{"n_layer": 14, "d_mlp": 1344, "norm_place": "pre", "positions": "rope", "bias": "qkv", "parallel_block": false, "init_std_qkv": 0.0389, "init_std_up": 0.0389, "schedule": "wsd", "final_lr_fraction": 0.05}
Each number is 500 + 40 x the weight over its row's rms, rounded and kept within 0 to 999. Layers, rows and columns count from 0. Numbers have three digits each. The size before them is the row's rms in percent of the matrix's.

# layer 3 MLP up, 1344x256, rms 0.18, rows 1285-1293, columns 0-255
097:476465440485540506514453442486500539458457432512468462521531467489431456438532486516496435469541522452470447476451467557408494482455481515438445526469483476505504492578454430568487473452537513502564495501502495543424469498558476486430488537507544455547485522508518454513468496523488481418495545485485509502501510531540481545419529475460478529468479425482407497584520539491492539480492524492529516491442561531457496535580437604550526502477500451467420451556479492429500490493494582448446543485508565489491517517458493486515437502493466451619416513443526414476484448476513540482457490458587525476560602518467492587530482554413499514519475521509476493430450462502527516471531483514517503464445514465483448491466489465495496487517516497471503503579476475563560517510489478
107:451476536502459557408511475398546442559509568457465467471505508515488513444477439445554494526488439507457492470477502494443534559466492513446466495478495511552533508487483526519541516534522471534534512564521497543505515542442512421470477451534499538496523492482482549488520492471480494513503566464555533576567481447503501489532506486456473513483523497537504559449543451503520545507454402463447477509494514482497519507574395486472515545529500429564472436494452557482494475470443513538434565468553528437472543554476477542443469510500420487457533533608505477458502478500518482531469470456540495530474431412471481549488570487461496518485556532521530524451521551528494435537501502602449526491502495487538450526448582586507547473420520476493462528432519557481482582497571442
118:554513506502491512476558474483542384496495467477492509507482482509467552452548524544468508464523512534495511500451509502501512464566587443515524424540496529556478489532548482465495488531512529398385504519454460483518413544496491456468568509570540488455523486489533539435482568441534451457487526496493496525503485436448522445500492446502514498421554478486431495524541578469485543407548510466541462467470433494477504445538480485478544513476478559461501507488557480560445468494421480484491474534464465517559530466441448486484543500522585513575486496408510489571500539527511579420460517465448528558496503543666518528395453562477496488525568495513557495547508477487527490472474490504501468485464501501529465483483539510486473487514507517519506454457516525450516487508574544
097:503510474537509555512496491533536455506558426512497474538540567503500548542474543428535431522572480470575468479473518474470470498522473497510450493570409531585473612472490476487473529499462472535541441504515454543492486364479518442514486506490546512501484449465484510482524488487497510431540510584500436563438560457556484546513519528472493442483500463467454511513464474491468470515555540533451391491546565452537458462546493481454595453489507475466420505525532511446525483461508567484498472429484560422495495425516531497540532505622524528481476420539512524552526512543525493423450522515469469489474544452510493498479528482476526515521473380456490477475508483466512526485491539489545497454508490546537516587517464526512521523536409528515507483523525524537528501456563455
107:520532539500441535496503478555511513467533470492585478434490450489513556503504458439491463473475578579447460504533553512505475459491514478513464520460465548581509526530517444470504449542519483526423446490468539521471527511569548512529496415533518516485498462539468496505467501509477516492473495509428544441484501430488481530603522546538532489476490478498514480500517476554467494500531481531484500467476468578537457452506530505531472390513508464441489492476500567516546525527440474559439505566405426508514525529441521462513578514595410531549556551448561498508484458499545574473517455465455490501500548559441579500529550454528552495483506486593550522553438443479427445468542551560516540516474522472507497507409513457508486549518547496541486478494480455554556538413495487
097:428511554476413538489526429401543511494526456582465467474519484522483566440484474455480535570564559515540526541493548540565510531473450474537443533538520498481483439503503540494506554481445535483528469478497559487568521467489509568425493500525442489471534458502513586487520508510498521509477479448531487473535467492590455497447514527423575498552483520496530410456417532457495482456447478439552411476493481451522494506464506539398501493485569651529492448553503490498474491497557494469487518547492494488552484528525473545539596470498490472502504543516446484549496516438494458498501450482467483497553484567499533449472453529562486538497438496507492481576591480482539513509483420474448529450518501471481504533540536493512443472456524504475454494514500430505534420497489494
120:442528502504464504507491505559523530503519528514509553505492552483503438435446464475519461541469477542588574514462565567487510472505583471527437469513465441428515538526476505498477519451508510487505509446510419515528482449543429470535490511494493435543525640557503511567509508500457543503443511451467514561499497457413423554537528459564559498512474546503549448513500443461493446415487536578490500514465495512504461519468496503484488523481478548452577521442497536473517497549420508531504425460485531491454467503485493496476516463487503504503518480502467605523502534498552425438450502513531505461488455465508469450521515526484559600533460506456528460415515542457412535493586525459538501547535472484526497495494477535505475490576481472529512449450575497505490609534462562
093:487502531494580495470507532458525512507541489494526542528479444466472496474516559558504475452493495419533436504532511482440482512552471441506510508500556431538472543492521544462471430521546467503566530522553532518507532549494481531522446547544542496530586526480513465461441419519450552529543487531487474529476556477511497578449520511505530430449534517567517464515475592514567437453535445460446522485503482473429503492504448522451453484501510530484514428472487534493505463512458481451530521447458471494481538532528504479548511477455515418491536485571496460475463526485457459470509477516465482528542507470403600448478499474593483527572432458559437562447439499446502504517507501517512509473563550508494469432545479480403549540558413487541476489503457577482490577519454603
094:536577589612472477544517500481533481397511436536509479528467476553486528459507507554465416504458460470541548526517452474556486502506472579503438497512490513564462426505508467496496571443511457496472527490490440500460514452495455554573503428447540460513482506467463459475513540552457539583517489556509535537506577495524465498528567458457528499531445495489526524538514477465507545442490541486510467515576512581557469412476492506571478498464492494548518501496593479570427441486527503577519584432544530476529512518514444498537489493588466527547499578489452507480485527535548519460517478477491503428492484486505524446495488428518577480510535500479523502439527536449461514481496548497546441468531449562439510497487566511494446494434541478575522538517500470520565494531522463
# layer 3 MLP down (transposed), 1344x256, rms 0.169, rows 1285-1293, columns 0-255
102:521529474504472527489515544552522495512462447494513529533406539460587546503506453516553505449456496520419567522475494497485580512517573433472441551512554432536467488514456516458488549512457469498454480508468541487509564455517485530527533554446505511485581505536481513532490391528466483564511485476540512527484512510469412438407539499564555488557462458499501529545456525504527463479475504534542523534541502529514508457439509475548565534470541465499572559519471524468503478507479557442517501513537522521557533483478518533540511661491506557495489530493537477461503485509455443508486401511587479542488507505499532568539471516547519512534478491433541495424564500531354521527521469503482490488481527520467466524497519466524570465452415547515541464504515487454508489463410511
103:533556422453520550512507476422541477574511530389502525515480546498541437527469512495634462440489542448483543471488552511485517544437520509490498515516564490458522458479502486521455546514507449545515521526458452502555498551536528390571516483517476603497473509503560502483497531486509406494451504425533543546496516471518470499518538512461520464543539481465488511480404468508517524561492466503526525434473477478529532503533427535475510524530486485515482537501515530543481447489499549494447540529452577537485475507437504491395610591512582540530550522559474509560427529455516548490485498465501503450539509453481572536454537518454498492522543504438561473502473477503502471538439519537448596476560473479478535502472549585525484540487506498548464497481482508477540564530492484
105:435544503500508498427525483449463505486490424423474548489534470507463522396498500497451489514579476519483416539504554592531474515456520468480446447480462480513568527534445536469476434488512521464470443459479468521488454502526563462547535524549542513488532534484537495504516532516489501497481487484549521556476485436518446515528487517485514436533532480454503490458535453499502460437485482510555504481468510546403504473517509481509534452520435586427490546492453505503547536576524468437457511515478498486553519497511505512506499461512569485583481455473532485511550507524417534546510481577491395546539546529607482480494423531453492419475508556504554468511508513547456483462467510486513464562462546490534522476461489510446488384540519483541417445474528470624521490522592526
102:547543486506456434450515527508557434543484546528504431475475501518490490638489535535476435487447505464542465479552493561492505581442523481532491532442520516520491519433441506493535425483469447433438484485548483577583531374528495451502520520503523446496585586505425458484537518555501504525538495588563516457530567527540503443430535469521477523487514499508500513527535488477454491443440485466464520498466526526493519486446518472526487479496469504516536520529487568485520477435446536496472588453410543552525506512564408491474527458492546478445506506479468558400464565491479497508503512518497507493513494452488502507459492493484533526531497460522473505502566493564535446528465576481512554503574467547465466556483483539498498519530523498481449528613480518522510483423496457
104:519484516490530456462487508453510412510527534514486405465500488587556438514590527518496448493535566487444505481535496464547561540523460497586417549582501558538483448509477489468503533488487562489517476500468481539514480512503512530500424473565517523511487469487474499475519539482543471538520479517514573437497523450527542502513518506485519591465507437481414509531488504523458478486539464526473442453487452471523488524485463508470531410455502496470491524461526502471562507465464570546510552532546488460474498429512489444505597478527524523463488425570459578502490614545513522493529441587479537500492539534509462523554528480534501572475497524590486495556463458559553475454466538512501484474595573444501450518438469546493520542483486449484525536559435493509499409477422525
100:439488572513439586532582521457545511440466501515455503480524507475473476464501458506480500499528505434545444496548558474526532607533524477554533487457528483513513471510509518567481493570506545505487492537438555464514446495545437528433571503498448489531533461550536562511576463490501448456441458497451519424543465438561426461502486535442468588533516557505486540406468551486514515454535488494562437409479474444448478510458503502399499552535517533496443518491502520502556484503489501456515458515497523495462470541560586562537546573463448454472466488463505476514503491526480504501500450447464486548500453527526494472520437537547530497504490533605517485574509492526463520481524483483423449521568487464505450442487500512569450476476540499440494500482445443459460431484472505
105:501569496482553519408459503488540518481477492494482437542475521477511529501455498555463453478464570484511536479477563560528434494450515509520414482500504529512498490492499508570477483538521532486489538477515471481485587450504445496468575494486530480482538465554472511493483551455458524508505559527567555525492497492497519548516564481552526474501468504583491515515564504491527451521472478465581523569576508489459483454425598599437512487449481525453535522445480483545556541521470540550485413500422462485464521500554568556525551495519471452471517570587513556484500496510501478448565462504459541480519492473468513526480451516521422463554497496533432473475573428484575489473549483489544500479578454510562524448486526431435522528515515510534532415388453484501462484451561525
095:468518443459578494435558483425521517491504459581449576483510608528425504486545547485512522424498491480530469473432507500519517518489438563474526504504592520502582516474513481476434491493526515454522521507564476556499506536529555529515474491458547500480524561498472468495444417518471534575452486523491570493536481546468554467512450540552441454519482563431494513471451516516481440476548470490498474510536456411446538556482410497474567528498509484487555456475520505538473416489450508479548506496507486464448451487496518496434513422420486481542540464467515517471445430438522539472457556585514506494452544526457470495454545540436546507520434443533475484479459582472516529528512505464496494560491517482472550471575513561532464504484526534570467411527524534477517519524529532
096:411450466517513503458565460542536510527500514563437483498471485477473462544505596530454496511563460511500427497512463422490504505564470365469592537512541542526526479520514522493498502497492469540529507438527541541513531494512481526532530438552508501509459522568450495465468596484434520567505556537496576500589409464467576542496506557479550511437526505518465544475554481442529519530549513448498484487521595496559508533576543505513443600454484537508483439488464510511470506513467488530474512483532528451502460516550456446474450522487436467565524535492527505503581516435408502508499531472496412535474443493445502531463423467509497501468568504483507526524467491566533507478534576508456508534523530518526499496516489567509495451503524441544433495571489467496520448529528522
# layer 3 MLP gate, 1344x256, rms 0.189, rows 1286-1293, columns 0-255
100:405436494510475467448544566516582481536506563557598421478494554515509552516570487488511535581404507535451550444449544465509480435466446508431425549501488484472508522508542593502429491485583460458571521584459458515512470548428499481460470416507521546506579497532502501424480507540430511521532451506477529540558487477498520503472503526480528485483526405451512526470574504504523500485543450474541519470494447502482473533494440394520496493523490490475455438530498486466464489514496456482458517489504481489480477508511474460438523496506480514445494498472553491532497513473556538602443478542511531486442465485478510531524449522591446492475507532457472463439472498569506510475514452511511505475574533567520521536536556456507525487469518470505544487495554447511490580463478423
116:482493516497510436488507491570509422399520529516555462544466510535466561505455518420564545483484456443427504426506496459434454503515454501511470472457533531526469448450576474498431532559494469520529507487493494529491488558577427526491518460462522492527519465527446567493496605464521445485497510524470521450450554474526524530511543538506533485483522508461499561454495552592452451514529472556480509497543528453508445520447536536507456511439487530544586497523480487478476544437517570467492547469505413505526459524532548483395513472517529532515499488490561492556531495516551471468520491538469464551522520532485502527581488551566498473537432491436464485430552430512529490507527549559465539519449533416469446462546526495475517541576491409506448464503549580480539482499542514
101:380506493478499445531498501488488494507505449517411536546590541502518463462513527490464537452439505544485462560536489478535546490537563470414538510476509506462474523456408458435427498539442564504509541500514456447494522547472527432495492527494516540490479481532528454477517552453407501510508544535474539492458449530510536534497511587457466508506520539470491460565490524505484480525565540517536511492467478543538522490495539534448577473489504432574534449548570578458529449457478589537439435473430503434477568520517477429483440517465472511539489551426478477518463551467489472537505532407492615419539548471524507538510494450466478512487433486503463517503452448534477560490530493442591466529554512536501464498480490529497515530523539458463511479516492507512511531429504556
108:507535460490491526457529429577501468492522496495505534490548490540533536539502538508582491516430499595542541432505588499502480516485448450515505442477491527544560530514476517491467453471493487503516519513560487471550500475503480507473481556494432473507508534543476530512444434477438504469428550574515500519460597525563460466541496574489551471496546498553536561508563459515523570555471562624551533489499515490569517513526561586550462461474563439523563487453482474527502543521528473563467469558511557544530540499482556537512513515508446526483488511472458555481473422487505503454412517486424472486529576490527487467528525497509487485480448547473480502549441519465451530489525610536498458505495483538458521450483526442510492456560478457576462506409450531529575523511554475
098:512498506513501469471528534526495510432440481417530493515496534520457526501405490448515513544541507413576549430421500485534513499525510526526490499542520507462483543492479534439473488441532508446509437515560551467541565518507494574512507466497556483494524531484483501446532559492416473500495444493461536531508456510542416431509511500513560447502556431472472528511482507509469519537501539573437458450463461449504505484535517484483435472502497520480473453534495541528499442568486552495412473509451448495502483494569533568475528525486455552454461471484500391562516532470462575534461432436476426545519481497417573474507454470574578466514514490500503515496471433553568473498476504561553441505512532445581533543547519511535472493430517508437468544488416437429524496501500475
122:459464546420452516523500477511467563514518526535517451486470481475432586522529495448516491466515479494441477479487485466482466444514480479443551482453564490476447456496480443489546521541597436517483486495433471474508524482538539519465503488478517517508519510418440527539444534523511534571529498481514573517456504582463490516530533497549450536485532491462586433478495527514543457491512474534473488497542531457445500422424445465423526472481496444529536507449488553562490586565484488542512503530430551454562479576477535505584579517415454491468515503520495488530518528442503440500527483546466464504477371453530494442485515413532570475553543541459552489485487460521501457519509536472466477511475487423476518503472513426511442501490470538551522552545519452443519546469587548
096:458561490534492523458517549519528472453519491493462542507482564518487529504559484457514440499522420466471467501450534482476558496532392460469468470504493608468468527478494538455558512539545410543556521470471581515502468542477455486486475512463501478501460502505571483529464452517428521484510514466459493513532568440513450485491525455515519496497448515479574463509467481501574521550409386540443497531518495547492524482502454563494442461589459535587486514474489477460481558455517437486455548421483492467572474543455535429567539498461463535504518475557452516548474548533546437466534463487469442534516488436471574478494505523547439515546499441532443505447486451510404528549496447464523506488522480503498581454499505516559556517509435541470542452478499524432488499543523499
094:542560523537439475495490561373507509474551548467570571516441500484510550569535473457537470458515516549515495527555424469544499542448438525522516498495518544475498542493468463539387516528543505564532487548487444533477483517494512528431507533509478499536534489519434516561446477505528493516482464422481492505512527482517422502515520482453498498587472424437480578444426440486510499488493521430517499565522488508529493527457495564543521442503551565571503485467399486523511485391486457597500534519465556471511548550402502533459473470489526477509536501465438469500564542564517443491515450469477525486539475498509435481506482468469507568543570518495551408466514418510507512477512505560493481477442483507478516530478505442539408490505546511482538497500467501442475503461500517